config = dict(
    init_std_o=0.00933,
    init_std_up=0.051,
    optimizer='adamw',
    lr_head=0.0084,
    decay_fraction=1.0,
)
Each number is 500 + 50 x the weight over its row's rms, rounded and kept within 0 to 999. Layers, rows and columns count from 0. Numbers have three digits each. The size before them is the row's rms in percent of the matrix's.

# layer 11 MLP up, 384x96, rms 0.199, rows 75-147, columns 0-95
085:540533419506528473444459561473465460536438563479513487514500454499489436484429442567550498511441509525476542473561468449513462454524553417565622494475476483472474554611478521511512546447424496506573433493567421566536515373541382540599566499485380496583474497506524543492534524444534500547
105:603506469502570471545359508537524474647509550535475562482488470488440431431476462559494477514449478554530577497537518531414513461541439438500457554521464457553400603482407459574483541450489480455455501430506457533521506494508553443535625536480437576536527504483496531541525489510543567543
105:553510412498523472518488449603460554489457521444494509506602526500462486432473497502460496580463472487510532524481534446513502457581464506419623521446548468469509518578477503509553438460501537532523415572459474425522468539555560345429483552479440534366535535482524523521623511541566483476
103:521526492479532524484511461546465557542423483483445582483480548435402507492426461488581506539467520429447609478561558437413451491488526488514618499508458535521549551528580523455512488594471411536611481497563396389570465463437507531542507559476496464540523396501516527479449460449489519463
101:485505416494545496572502428385447469599472518473574491457537474502529465455421505446506546603553482547393524508541537439530675497511506443594432487405493502558510515552446480444439444452529389471470494508535513484604521527506456513506562532537474505575475540496483486539513521535529466532
085:552517455496509531484487509522471460555553447484549480475592458495470566546491422474672428460499445484465463575468428511552524430457488534552443540552577529547516511453460544534493434531485425485565572485574403509523509410570545509611514538451412492478453436574477441515517481438497446542
087:503498458567529448418547500525321440472500518495518518448525477459535566535421486487519449500454497501438491680535446454502447490447437512577425540562480574455509531440548618542478501444454487559493540559491501532514449498539462514558484596506560541480517592542504503472442513520560484497
113:543506473528575481462444477485532504612499517519491500445465524408575528537420523513497544560415479426452521472524542474427483492419462462468502408550519541498377460620535505517448485440560422480518514497484491539546526507563456543470525557491485517485562517578469398529577672466510535475
092:679505486480545480389466505578507498515454465464461496480469575469449492434477468479464450558431474563499473551590481454469575460449542460481505458515558508447549479432528566467424514529537489459503545540424535557498588471636419480471566575528410438558503488499542485474511559550522495519
106:552536535493637516504492497502510589458392526439484534447450468482502351515558480479513545483431423451443603497592570545536493496508471558493532455497502515516495532550480452447543528555306529541493492534474463541453531542474538500514609464512448514474465404471537504489455481503523534518
096:488517559482618445515465476483536493549464508518493472467477522379445434480461574444515545539414504497460540557471532451529436480522610539461489528482504500417485440562560505465443510411405475486606499483515503524495407500531501505605484536513551532528520441537562479450651598495541440542
085:536515512505450554415530494455510469494445524464528568463468477482457472528477532533480413524534512445443479519486482402482599515469524473633550559530528542525466430473457677535503434516429419470557450500465545621498526417430507553605554487488552501580477492455519469504483576454526497534
096:457523422553550459476565588531397468588505459387561427476457535432440448472541498518605424453487551493503525535568562541453464472418502422524500459561540494468543571442502567574442501559520488539521557498459522501497466453513413583559477524490540538565450465502452463524409513431531553536
090:468548493617446452445549553426508439565474565594511530499583503510446557544466518460535413414373510449447501491506561515508495444498543489572552460502556561470403466492523553521557446418545436519516571433501477466496552511524509568533570499492513476494467462559480402521488592463437508412
108:569574508607517470414467475385532516510490460474529512518542524494529516398408491603435481581480490454484449527496517448471524436553531500527533526511519511461368480518492490561543412500519548501463478439451536566548388373501436463582438516462525471548576518460550500538549578474530513499
097:507491391532613412422474476426486499554434518413547441509504559506458453439460445576595498466455473497412550517604557468488463513495575469542499553490519483511439573530519543536442493479426449572582483443566487572555531452462431432539544558472452547507489452568537449464459535500516559502
095:466575489604473393457466543467525461522530485552589584503461556431529435576423495518575401410380511493560596530544522514443506484501475543513523497424496563517518590490610548487486522470400460494448452543545470545451434515508456532580531507483516537485500540437471475436563483520525503474
096:462532512509524458557482503588496498533460480467503469486480587555487418467554460532465444536557426465536485590559575478553512460445525478534511635434558472504555533534487456561406524383553446564516434562492409512519520525433484447443580617511506416543515543539472504457558544422469518468
103:526503469544602479524550470439565446609495520502452537418512545420446551504469490513538493507433509462473491612534504479457476457528584488559535566562456541454526421515469513492509431456513539504451546499463511557528464496418410416548473591482496430632528348510509539543463534492547515448
099:471553555510523440505540531456437499494493493598462560486438565434473486529417515505534444420418539448469617518517521534457499460517379530435522555485536541537346578488466559523445511524481387545402500435453460559531545503457539556462576519542584503504508500485509517455577531443499476507
096:690532434506468439379465502535478494462519537441568526483551508589467485480516443537502522508419468559482468511557466503456486489454501382575538456393528485492453486490486479534474575521516535485503470480576423458455573533506466475562561552427475565612496486468558511516452524410492551518
089:498503426605514496525510474432476502584485463348479568495549541505445532557473562462518515510558467499557463468576548494507623459418557529570543446482553444529440498565406468476464456442527379483504536440447536576530546503529471472511540557406520490506478576484492448543468582512452548526
098:542561476621511430505465480584489472557493436409558495490445450514493498446492417501457489505523592514484522637480508462477513478547503507543515552461453466545512433515505492549471468470427561539502482536463486462503428514545392444483577497485437444437510532634537549545638480534565569450
090:516497505495479498512424537508581459565465525503481581523501545449484411390421458477602517558420404466570453559509484568532521386590557488441497554457558445489500548508487522586427474459512465513482560473481517484514425547563497541527527538488381399563583463478497507496559479493568523545
114:572532431477512462531487367459526532448456508469551501474523552545402459546523557415500556544436452445561489491515542440456561482485551548494564542522595444605418484598419555509456548580416401560493470468513414565556436517493500488474457514475512477536575536541528478469512499477508563458
091:620518404463559531462524550480409494444449488532500583456532446533413563545484514491519514443463521517467510542538613486420540521482465464568491525496511479464459548452510505604489563514468488509549510448566517517523626495498514480591452448409368503424549474538474457503439450458424454552
110:484539436547467496504497611568455529510386540461499478460557512460443445492538517500665503485621430403461525447515479443507440471457458502478586486516484583481491450525532545558569468562446604538519478450512468448509513534502503455436503510486465548481531463523591447484485545413528578423
110:624507473512522484490530478483485519461549500490554533415487495360521490425506458590516511533546484460445478500522557431578431466593454434500658450537448552584449508610560561527539512550488543493520457524450521583531491513470471476489555557433502515453493429498564529477570502487551444562
105:558539556520504482457513402443467500457501577458480693476551501445481528497474556515501421495486386485511532585545489477437506421460557511543439591491604541454452522463448513532594429468477463495518474504453491555515509555485504478479576532493491485481551532527473536468577547428463378454
103:518510421555523519502533486476391463406477610480530452456478424476512536491503520524552505582540467460468500558644533466486480498424451450508565483563591548553525481513594527543490440518410499418557453508452436515547530543554486490427494571447524580480589477535523489497505424420560531561
103:539559495521453429457578514496491499530516531479547520474480562442503507482525506524562456451509482447494561525434510384449400466567483520453582555428626491533446526482531537540558513476523490624466446441427529516619507519470408449409566540451533530400457547513492563433533487436496533533
102:572543461552454498437513439458487513518525430468499529488535529534478412416471453379486514505556561456517458598483472483526520423593508391580511453451481553504529539528531586558479527514456464532616482531399382507474466489445466522444519575433461450553552542502506564502417543557535490509
116:519520470456578491495479422462495446618508440487503545460519502541428472487424467411548577572516459469500541494602520466514489438509586495526478508529450569520528510547479478362508429504513510469439471362494504570460520576516389539551542606501544449550552530543528509456532476474451591491
108:476533474459539461449402582556345501557488524521522537427515508432511456577538550433641539451506436559491595446582550515544451482517490466499466525498569521478515602543534424444416478550400567504503495501506445546455526502441493511478569553462488545459486438545518461431502514541474489512
113:493539491533585494406495461445456423468477537556494512463609504524475487493465454548542503472500355480466538507553497504415502401460540473521511544530589619456516501465442509459520399431459496489564438465471446520544530459498513536576575516551434609514552487597458540484545479461449537582
095:484552510468527475465515468521380461466476490479499510521551629461474525533443457472549494596482525466441622483548514576524447495429557459402551546449576466501449553539464491510501556539479421500519345512545390419503394499501562526496449559556529494441519462528510463464533452497558496487
116:536592460548482460498570524479498535440500534510566420458537440471529518514426513493467544493406516508498522525477516549461477450544431477481592538403561549577467510579538467566555530508460431522480371415526457464493577529526454503524477540443553626513518574464394397506526545531421478494
094:528529515536552477499547486615548444431447463482467544478680526529531458454536503518488526495456441421472490458509511403567438484483530554512478453450489563478468521529587544614415518454533439609518487487466532448520499467459487450559430547496600596534492464531407457506468512439518489499
092:645521431532523499465375535452489484560448577506505557495470503514389502541483477526498506452522518577507487500514511446529543456498493481555507452459500513495395514538417515660456523506442572577424535470510436478441519451620487412537531504485430456446461472547564459527533544545535468516
127:545514382536497504475524430431433414469407594504531526467547583509419504480478521520544501486565483502540528582465456415476582445405498432575533572538530636466402500438530487613430485502519545456511489520543508537504504480553470536499544495525508544532502518557594508425521456449519542519
094:502539421430493428482427457526485416507461499496496530519437467513470422410485441513458470577503517466519553519477584474601500499547549504546579542490507490582458494523543450515471490498450491531467435510496410466570561459515495619506500558517481403485565501554576473453471509445666620502
090:544485461540479493573478590525421465499475565435587529512552498397557449490549476528610491460590502421521458448553577538506446432583529504537506458502565513501465621593483509501484484417525448524388411437488515499550510483558472426449522549477528552492470461508457420525572458473517546464
092:452506467572554491562530540464457518501493482490398445465579459495464467579490493520483511397452524504486500539451567498489591493479560401511521483524514458513483487547529552489506458537539425617536560544441443614597476346470457463580509515473510552560449551492528522481494596543495489396
087:620527507484482541404486559455518477483470578458550493490490564548420587540500465540431498554519498461451541448501544436455579495544459436506607475508551556530481592485495517496542468456471476483622477445523500522532470446491489345595526496464396457513475360454500507508484496486467502529
097:537566466485478512515538475466513573498437587412470441523608511477509462369524411569494442570556423549511426445501546473578487402584471504516512493481540488443451511547537514540510499549472620482471504419469487579522510484572509410571508494518494537424544457507510505434534535404497567455
100:464489480501520450572542582584492565526514541450514450419513532532508483517455462478546556573516345597505482535542462506452471497418587496493460477527520451538537507636476469415442434525430483525560519536531483484626479626568490502465516506443458441553559501520523500466489522470424494558
079:507512461531502519467421541417561544486382561413437541471481519474414516511540565540538477409552348556551599517608470534432518508476503518535550572525470557485368464537412448468460556428525467468465470517519530499445512503473487545532501493536543514556474458486483395484507564473524526505
092:534483514540560539548523473453477420558505542451516584419472479400367538562489449491547410582469502485455468528536520525467524496478490456567530537587468533508525453441520578444425458393571404479561537503479537479523543532534517448522527606483447462554566468486523499462544583439475565578
112:541526406447582509552602511558500478626416506462505550461481519447549481516465501487509447526346490508502545606545552482455458501458499550514457484492515550541439511575512507497467500427535470594490471498512473451501447577501427516500591518519570500545471465487495560462598494365410483507
108:512525487609591419488492554581416489662527527517602444473468533431497502508505515505500387436446510479351536474512538490458492487442491483491503551528541471483468519495550516504511544503479509573434474409515491542582581462518402494528497555448533551555452531493440407526516509476567480505
106:473584562549487495413493525559527411537422456484491517485451658485451405460502452497483421518466534465545532511561497518450597495457583493560558557470523478515494549486512493471403446413455413560486490519598497546557482521440438507555561534435473476587542440488481431421483513492532537482
095:513485562532499485454436573525528526640454560417462486488518580519449482508556438619539502488502449450437480517480488482475515476483416445471450469511451533480447437538427599482512446441533559464477482516513430516493561495520516454506572535487376419516584462511547562586599605521540500482
084:523523550512488535505605457468469538507410546539597486492498575516473486429491477479505551641463518557542507491533536461531580420555510400455508563481482472544366459572511493504423402404456476491516426471505566520518444502460456506513575494435535533464587443422573528479531458506506552536
078:488505546514487511516491531447548600512436615536495476453524580455514569497515575504501476498561397583492458525497452503390551529461486554590502545420517565452449484481516545489472437389520585487502486508524397541549532521571564524511556451494483533557580396472534492530537484376516529442
085:517562438498531410422465468443447510515472590451556558450470500466497515525470480573483513513483519492407494576644515537476509451511570498554562527498466513436468525556488506497471569459475469633603448474588491494589539409500506416521571525500425499501473573538467510451501561405519482567
100:492530469471500411485524556435505535540482529521497583512488561496456518479457495490538516558546472505398540501524477541478461337513575515463579531496635508547488491555438447480524452417422446573550523484462446398574543527569565449495638516520449498404531485560528517513476474469458468506
095:511552523493473456471514464553529486514397428479491486449513520535424439430407452505495537571634452553546502449485516420509586486505510516558468498455386496550558478562593511553467434569583482446468413465499520477537566407453422533545506482493498489469451514543581493483519630481536464526
100:508526541444572476481532474465474420559508435464554527455483545487432359515587455486574520431437545579561576557513496483381480507526484489555538520525476584562522550447459539527526461456532433596527518496555521522449448567407428571436599540430483449535492505517509514444478492525518483577
108:506567471589487393371521509479496528490471451380545531474451558519531537527465446527563503469466505512476476590563476522417503448541431447511518484518443475415574514539497508525511482508449545484612535512512493471459557538580478440487584623476447430551523533571473463484569425595482551509
106:541525404520511474510487510574411538512494526474522545453530459433547462520446486549591545452482478492468505619561468444475489523581411514417435593527517494513478567584462455480467529492498495480427480399544526463550518549541429432430499579525460552584469476577494489435596441530437590507
108:551531476569494500593498456513569482544524478491557576493550524493494532411570467466582410503557444496511580532424476425458455487443536550515466515443463489513507551481455598554502436516420516526464485439532471568651507507517408445519599484520488496475446543515484476428492516484470618608
095:597541395557552420433552453456506421525532505469544578459480493508388555510360518543518503449525542493585554601486455474467457524494478485462462564568441539537481516470568496491481467482495515473438473396573514552482537531425428543499514578458476531516592500533477539502481476404434505447
118:543520439488581510440428454470507542513490533577448500411453478406532432411503446533462519544436454481504571411587470529485527487530468444479461479526580500513516564487453465552520439506430537530534535410535495527584535534508464537479548514538402574527630429525484522463446483520494645540
101:521521459611493490530514553485485517536543471520484547459454524480471496545452495478526459497489518565577536514429505417467459519420459400624496528480594418504526471581533569449473384514497464514602578418479436465571376485563514463524568499394529495503496431516556511486555570478516524520
098:558520498480473463545505520499501538444494442509422582392494492472539447547516511522590543512468463418462555573535535445518459449500448489533448448497556540541544486593520552427471540560444461498619481563510373469512530508413570519477558498538507628515440506508617468452488547478433442555
101:587597485618446486445490433435559489549493528551533480470503527541453453367509387551418488579527492569492530517483491415540545505458403470460519562394496578485499543534536464415437474513570543537506551490513500532483449466488501446544508603476417505493450487539565430511518492517531454461
105:512516431584505516485471461517539520570528480469612471472502599535521498414532400594522454502472485521406514451464557432512608456455438451562468460415502481463451472575489549611459531461544580528576423544520418515468525449498525473579524501469484491522434499511511459573542498485554472607
104:554505540506454491498454409525489543431508465488466549423562447551502482458494512534450530535549418432459516556523540450486537547583492507549506519399480472543431463492489596463538428465480555597614557436490489477565452500615441493461634526469448525474468478506575385470522579469508524512
109:444523467531517499502502522531505505560451526472548496517439453488539456511429451565531391465410537529530546591547612459516498457520506482474522633532473565484467586487539539577385492509520515575446386500511380504537459498502470491479521506426546481500470470439563516474578527359541541507
098:535513473564460533603512467512522522512409562469457577447522550468519469507507529486519566437462464424423557427499544455433440420505503470558522511471534555470436498469597611475404497506489454423447432460497537515504508517568528413566478440475542548591445440478520482544515617447546544577
104:522516525649576479416498428467481509516503470459539497459500466506438499412489542533502435444517562549542533441451488458533556496620489415496558421454473496583489535540528557542475587547453551511525475478509536504533497417489386394537532465429492489405466470489578572492523575573463532502
096:508541412545553389479517532514435388492486470533456597509558478572453489558469428578531467424464501545505452600571559500470514460482582500583422448500554487454443483528482468534544482456491461648517480547470472457450519485514397550497562525445523453547528475609570511508503466489541488514
090:483530455500498479489537516499540506610514597642569516490435499430500427397517547569563417524456486528482501448507476420464522473529535390543495544531480468451524484656452490524488473427568483568585493469477458555466544540542539463548594508478464508464478415522565518478546503471489430538
# layer 11 MLP down (transposed), 384x96, rms 0.189, rows 75-146, columns 0-95
091:537469379516527477436498518491419545586507537409567506485510511477436485475464504639607444515444451500448535537505494485454589392509524503536535519475520585538440541583506541553370464450392477538530449467597472563531451469481420492528550521475502535544460456511563460481487489514505529523
098:541495437477494473489527429480520532466591445546644499375453475459516501431543506494398434543465549460505410523456454420487401477580501568471524465569498524550502608607572503480555537427522466564481492510494494544481560518470477599433430586457540505529500470480501467484479511463492535469
094:538585491453528497487503563489532405476482516491486378473511499494467501560496588536476422424632588489467416451453557471534470470516486461479492500470420479496599506521538493407495559435566527568477543481514543486552517437565472587493461435553613551476464517444418462432509536494513504596
103:465467558551474544411410607502476454469472467355565473554549474567490493470539537412429518577475433465541509419487509475525446588467440459583530474480501490487510511449457555485510522526520514456592533478484521462556382570540527394559498481575562537483476507499444531431570492525533555529
098:510530533493447528479543408468522548463436585529501500299532437557458532576510568534465463590485592444512491484491515478509513519555468464446565506489489588498460470568504485471468487428515497529543563613498440471560531455459438526516528525509559543505439458405428495539407537447524494568
089:553499581569558523552468380517504424476516467471364438632452553429526471479572484481460558445494510571444486553467523493503488429443484530483541466585507490505462424551483523496473521601581505459494518576445587559501493441465508489520494418494513421488528529508519549515427436483438593517
089:420513418550474522515520527535578569630564464558519573452492567576487435448536518491458408541480564451476532470553448469540416532571497483443487452421574441563423499506541555477483439493486589534447521525522537495475461498401565469491446553432496503440474407515602501516500482514483423522
109:486531523511545538515458415468577551588476517528545448449409528461476498451496467547486360491580444463450463485574532433447485585631544501567462493495411444539465518416534479477485535502428524431453562524531436546505540550483516585480445488462489522604526470591580544491481512442466507474
102:488362502446566567495547529527528544496449425528537514774463546524493464548532511525435461449478476436442548492454577493553453411504494506499478469509513512533507536477503483545526513539489502517516422495543470532379493545490525554514447416457511496428530526464530491462552481521509494497
105:509498478533456492576587457613609565578490466435448448528587523562465557550453473498438496425404499538469549529509477522513442435470476448466524544497490408400514524491542573564483550502606466502474447502482488473459435517590432527482459494433517503515466425493579488485456513442597574513
094:493527461553506518478497511570531450532395513471522450520446519411622461469470449562495430508563534506419450489466548577395525618484414482521527458574496408539460437542558431561472478507396530518543498536520476533483600494455498575477454537537481528555466475479441586469482504487561594478
083:485505518497514469583473479566492503522531464453450509443495500524488569550531492446562570502595498521487411444505521526503414470438543517444490455530545419509567457488484527475451505441528522520429572543557450484505563455570599477357395540556451440475550518569567605530544442443535489389
092:522584446541437454467439503551575491513478565595538497562440443443476501464472490494486481564470475480475518501476534472506548469487457468458448621540460466489460537489570494479513371373608564502506464556547569472480414467512507401536453463565490525482521528486456560494534476591628470565
077:443501583436522392568476516457452578513492418493472550468472487522583456409479477462513600447530552513492489456466501479558503383478426526547498509427399468540497501449475424550516609571543487520504590542518517456507511474451499525521483490569523438601523479528534451603547462590565500464
106:460514541510473519526482478572485580456487489437506533521508483445504479564474501470608455500577472591557494529566509514376439580471552558632465517490486342459523414436467510500492477559592538471499459524481482437520517553566533473507542533468406472476491484509538529534508457467494454353
098:544408453557533503454526516473448531563450488470530472513531556460436456519469461629591464506492449520494568513531531425425529506495495496516551516499544568503392538619588544508452465497390396533606534438474512589512475514460433421537576530434465551511480480498552459485551500492452438484
084:452533566508578458454493575450524508513530373474521484437585438429428487502487529442460576500520597467389515456555623493462550417490531562439565471375431499530501450574452532486448563500503525579469546524454480512525587431478492454540461543532538454538520479464556521472534493540515517474
086:484444518501467501458475525502515515497521463515410509547507495543604458485502642553509538505509505418507489429489450385457515650575533524484563552433509550576595382599464493535501497425502491566440439520481526425486551505440586442486464470546520482501478425556516471493493470492569524457
100:449516518492542459491460522486454404498528555487539486553646541472459377515530558485584447469525418543472564503374542473470475560557492444529551476498494481497420477557511371546505473588490485504515525466522516500492468499486495523590536537484488519417510531466367518603564426451535535507
084:481485513574598451556515502519456542502543374480385515385527361531419447501498626490496639496489528533507458522483587570535501496501504561550467448501480543506483490454436548463538497514546470585544556525422520441531468437427477465564471515514423545494503463481520473522467502499464474549
096:435452497526497509486452458535473557472590451572544527548628545631531457567459473401495568508438543537555521503450548506411516609476478547457522479455430472566512474508378504483489532448578483448506494425473573387467546581530567550499498518464471471535445537491499503463495436498504461539
085:636548531525500465533560471540460417526569571532471486544379509474578572486494445425408513556505507551517444475404553507469429489444448463503460497480549530493562546458496566484537553559418568425490499450546573484452510476518514517458504559444512490500461535516511552377569384534485520474
096:461506542478547514550431486441520508496438469458570486585481560472410487600574459504503515443597464524448612423448414573430404539539468435534475490481521547527478504451513468479491624537555482492506501576452484550539512447480472524621448470493498572502490578474455498509543411453583522492
087:474544509483477584476493593493568514447515535477488454478463431631499541511479565476442500420558563436447527434508500565523494518486486598447455564494471515501464543468623498471503570506448436521492491520533531491434507561461509450502475286468570586496474507465464529568521468447472475454
106:515514639474578502472558545487461450486426525554510477361520570447435506560496434534417585460512514461483497523511490476466407553454560488442541439533484475528497501443539412469518502482567515624439472491576510485461529496500546479570381548442561631469497539452469515477498502480500476514
082:485559554571516520525557311525583512495488454518439429433453548447482413552450498573509516491548573513546406406504467557539515545457518519456491492488455463501489499513501525545550422550494546572494469613465561479567450431518584545494467509478579526428516505532554517488444465451416492489
112:556471523447474615439405439502486510565593516603476491547672440470500493485431476513487529533550452480387429427470529542540506500588457501530589507504482505502510555435457541550472486477575568546475512424512508493472466459523410496461547478520578488473479520579527553488400494473470515485
110:457478575380537494383471524570543528545466539625551454573448514517500555437543456535452439561485487465558505494490506489537491436503443460480424479496522516515456571460463483572488596459482496602484468476516523563397370584552486497541454514549530520524508496546550419424462473498550472447
108:410610576531470446396410452497535615611440518414464488397487521518502410524557473512510530481530531467544564468486526508564517519466519430510460460512491536506595574445459508464442527500440511466514443465461505548559419502451499482494511468481538506508552508493538570631564521518584451468
101:486542484581465428540495524553523542596499362469422531495533578498546446485511489475544476460483587570483442420508460387471511510587492478494542450432520534594537494442449505520420454470466522539479482515529522453430458475491436461503593597403545515456467542571550486529445532611498505532
104:482478541546465421538551503459565595499487508547499486303561520541460459514539512457571494525456478561514486490493590513618441629524450535554500526559525477417447517506524427463501455510494409497510469464467537462515437425491517416467510481548585473457432516477492501471494598536549523449
107:466552400490456526576472499439572526518498519504530432505434555436511439514593519520493466583516463540536567439522445408509492607430572499440513517491497479597479542563544516435595499443460504482509523428489552432588476462537481557466479555506472564455547585351528445479443519467503509519
117:513513450461536472485436488466515542525572550530500488586528532534525555545493528498514549402424521502545468493446555441457547469410581465423492548553481473414499567503562507583415561513512470437478433549521493419450452498499544377530498496547465341460495509473496562596525509560604491518
113:482558535496416500500555447464462542626439481552438436518464550490596487449494381569523445512574503394488537517524454535515566506487510454485441528431556537433504556545552431461485473532498528601388509592541527509457484388475485529492534501535439545506538407572494475505552487446493557511
126:603528596513487459544434485434523469503590495424562439502547423515447489543502436454561504421480512546516504434489486501581517453514474388476568503463434520533521567465497488670420556509492511465603461451486485467510430562458533453511532473516476543558507491499550532536496452394561572510
094:466490461502463556565466554465498473515569525454483454528536454417456432514590559630523471498508444503539413544547489450475507559392468543585512516492453595507546460478519535477537420478622414511494643536552537478536457546504499523448489467461462561452467482527394541480492572441462489500
121:490448547412542431565459569522519563496460514529569530422493441436533460464479476495414546547451471504408485465425541451517557533547536525538594589516555555476545494534580517494547457496510433511505411531479516543405607572509555451530487424484494559513486552505457352494516501486485430426
088:556498494473491475536427421486462507498494568526477485527507447491484637526521509486458521565544514527504580421586518563512495385502502399409525504610499481531573495510418479508563416481463504507429467488548554528437487546461436598414446417485516479418539534494549462558479452520469460607
084:558534559524532513596457475561535567472481421418578557465534482514468507414489529490513542491553548520440493567481541561477405470495412491399477574555499483506446488529461422525470513564531554313519533503483566490452487597554441525502493468467541446588473514474547526515431473465472425509
152:481535409447532565523421534499395498482452521485524536528510517532495485457423466457529551484521430501494494576494574451447523441491437352478593513525570537547410543456527522630471544418580506535517513466560477444465555530534452468472561544497437529542432551498450482488442493507573445602
088:448471532425516536469469623429553480483492433535531542493472539481596626549502509550481493560452533472563513470462506505459437506431522508462461403522524606425486500545518516513460497550507491403532598478503561545469416527448459337534530487472521555491488486542506505539518455507488363526
088:468545458504409503494544513420536547532445456572498491460477505491505483527464508387544543465428538466498468504465514450546472470512478507552547455439514559511543416546477500536502481538489507462490516523638450557469546509418535460489482432635598413505553590421492545545463478504644412449
087:503513512456449478498515471495538573520473623464523479450403499524542387455432497396481553493515426453446508531447521560416426505515468509530522538486551479541587558454424469536546480488549656384459412482456504551546534503523524578441514539531525499495562476570600490477512464503477496555
085:434558495597437487619526429536492552548450443520513537418475511508577524537485478465488449549453523542553498607529477492588469425531525539503418592532494420473464450463432530393507473503537509474500484563502503446499510411536529507453460564505576524515452566513571503369495414499480421468
099:477493483480541467478639464520456603531511452538553458600548567462491600562494568574487506416481524508542454463505378508455479536446511526606486549502472481461471476513461465531550526536481448426452527587454426562491524478446540540517497445440467430525518538439581481499448434489442535388
099:546647479499511548407462540449546524503566477544484463517457466586497486490524491494428503515506479494497470498472393390444537456514432454521454472556397573498537548424546548489500417509513607451488535464552532594530490504488483542450547473531555615390554463467420463506510568468486523535
080:433517494581522563562500483477498454509539473534574482463514549439505484469456478495527500611433548461540445533361406483521510446542513358455488400560437469597515538421437483534534423499506537615427468396590486439549510534522557503535560527487524486513504508537498525533519518503471489546
090:450482497474550527574483420462560477543346517535606419522543537455584489587523535530447509501442437479466446485480444507491520544473513483491465484516642515441483524499477485558519497523539481514481556557462446558415494599550389465521564563508468519548438542381529523567462467501450474527
102:480519510494438464540545563430490420516529543534514485581435485563537514569515519484380624517443522475517494558527550530480467470472536451472366440458586475440456504429528398487561515424499433453501614494578468506467569502455549431530502504432488512544495524493439564544550528525438587491
104:499474542456559546455484525417477535505546472519502517551486505528503467559505445525412498496491520516578498483537454538529522446432525527483480661395510433530472591413566511532550553516455541499527430428511473449496477441484506588401382472464434497573522483534556455581521602449524406522
101:482543481581468509628544503520480483514481513486525542437455558443508494489433560500493553474447532583560415516571471531468475434538594538530508512460416483574509543506456541497485404530516475513415511528523479592520443517461571534624569485493413383470474457541410562404526448468475484472
097:599461506422484464481504420528543511531565473397546491550447530528506406428536510508496508515494565467500568472429474562499466312490453514500503417410421549573601530517489431449473538558525557547469479544486485541395584520501542543504520547460514476491543526547474540450529480469520419516
080:451425456459464502472485446513485547432512534393502604538581476566467553550510545496635476468554550502592529551492503555593419395451450558474538485485524539489565454473453538482538516516631541543523540460499456412460484524488453508550442445510517463479520520477485444487497480410502384464
078:534486485484492501532525537469446459544541534546490561563449432482478430538446510477527515493488556434469502436476535514549556434505504440479528385510461519601557510480438486496438557528467569465470480457458478533544431621485325528476443592494543601562535546490535475447436467500591422557
107:486561430485471468465504546457453521476582551448527488489516422462555469531516536552493486467534457521527482534521641498440509415478562572492538518487473464445472553581570479594453534478437442597552510503493497567473543406407366421566577522486436545520456524484583463453486463452471543538
101:537499474397558551533562466451469535472461598540475494511533471583517464542490419459463507545569488510438475468556482565556370546532528634434498501507528433511552555470512472478510552437437497468451416476568458495473558547527570581472448514576456419412473461473408499490544545526502567540
092:514546633492453446522505476439590443515610535481515584436481517491438478532487465537461643536551510463457478526549500457539479505577500470573431414515469460575523514493495459455527466390477456490469476559554525521466514528489487530522471569391537451437475521516464510492512446620501380535
099:481521466492499445584539620533402478414453457486514498451486501582552487508469558458387503521506546468459456440501440477507471531540513508485429501588554477525438475435461514442588495545565494523467554468585469595512504453476528468559524519487551550446437526407466640537447497418582544520
108:488484476600440422479396507521489372540543490503557494485428595559497497603565483462470491463498506583497504524446440540467454530498411465544473461521407480448610511509429465539572553536483492389556500491557551445587470462574474577503532489527554521494550591432479509486511447532485521514
114:478489471487422537448467514453553587590605566526469431523500494503549542511433492437482427548445517399443498573513541502462585494540461444516543598530536439425497466583533520537503527491595508483504449478500568494518506417440463470456467408555513471549496475524607552393509458566440524433
098:478634472521508453491430500566482532419579558414528456505514425537448507484464539493529464437535441521438495491490553505583488491574465476470513402519467490490551486456341446467536587565559455524471551486542525502551500452536568472438482595461570553473443497470529531504568513628484462492
101:478533471522549604577395557551544470560543526488474401473437439512552510505453451550470541493532505501549423417485483474436570549601397550452480547513510485534545540518534494537492533493498490523552464441430412401519462451498462524533538445472593428486479491456571572576432583532484427494
121:416583503475506504539491529443578452473513447498428461361514524480497520509573576532548551414428594476575555581503456572566444561540449452522483545456442492479401426515559521513493468494477511466479569536441447424509591484479472527482564559502523524490515397459522559556463440570486517462
098:454506529413517549460468553539581420465567595518562509476498598543485461552533431445427494509535409465464544477398457538468500453517451493517470579605503528517487509512523542488576531460506562480395441451490554433475483472562593522565454416488424567526430423515484538530521433506514458561
102:497492633495473530548485567440481503505513541492549417552494563520490494497503442481531531425472444472481553491469464499534519403452590467537556533579479529418479515387405473592489576491511575441489471404549488475392462537499476388465543461470519514510510536506499484572422553590543532581
102:465520534554431494536547441525492487450466530551455428346501514509516515628496508533468478539452536468521489433497533490560494637494445528474495498601541470574513547489455488528406445470536515440436556533451509469448552515544563533527540570463493461515511470607383541463470540450393505453
099:496476590525557450479419524466368539557500405522582488447499408552516477411462484474505523498554472563510513499439530466425546511430487509442494499478496494625517546442486486427525496419481531464591593428447470538543562543487566519450434566602480514539522509568483478573451518466573510476
101:427480470462564544512515440517478530541459462492519474458562505491447421524538544569513466442500504521442525524587434491447551508496487460454498465536421567503496470592482485569548541536542524551531576498469374412597527528452516469434404593547587501458539500395438458473511452557622452519
099:482564346529474548562562524572413534508488505544446463564480377498541523414512570551512507428527652483537394518588533506421497456443529568574543436461481480451407501448494460540522581475539481499450525596475459478499506552508493469419511469484484542548475508512469511510485505521519515486
108:368510496461463476503569581501471471511566540564515523532590475533491498495459494533522479494471460550544556614470518499526518518553543501487436491356542484580503452520474484496526502412415503466502513533531489537508585569499547487448488523574369439501575556489367501542509445468460402432
106:408569518502492482499464492521591532449431535581584424447481496436447518495430491440488508555511400569538460605558511488483503431540520551508513546508478474599423517505484470424496474429428546527587451464521495524520486442485566613489504455468573573502574493533451456368486486497552513551
087:571549516457510496541533525494557573490556430449394620588465554557510459495490526520463471521497492503440577457487520527433563476527503503563544534432493425542441528526518473486535537412495469584422614564377561504502512524487564398517505481493437503527475513550503455485427410408482482438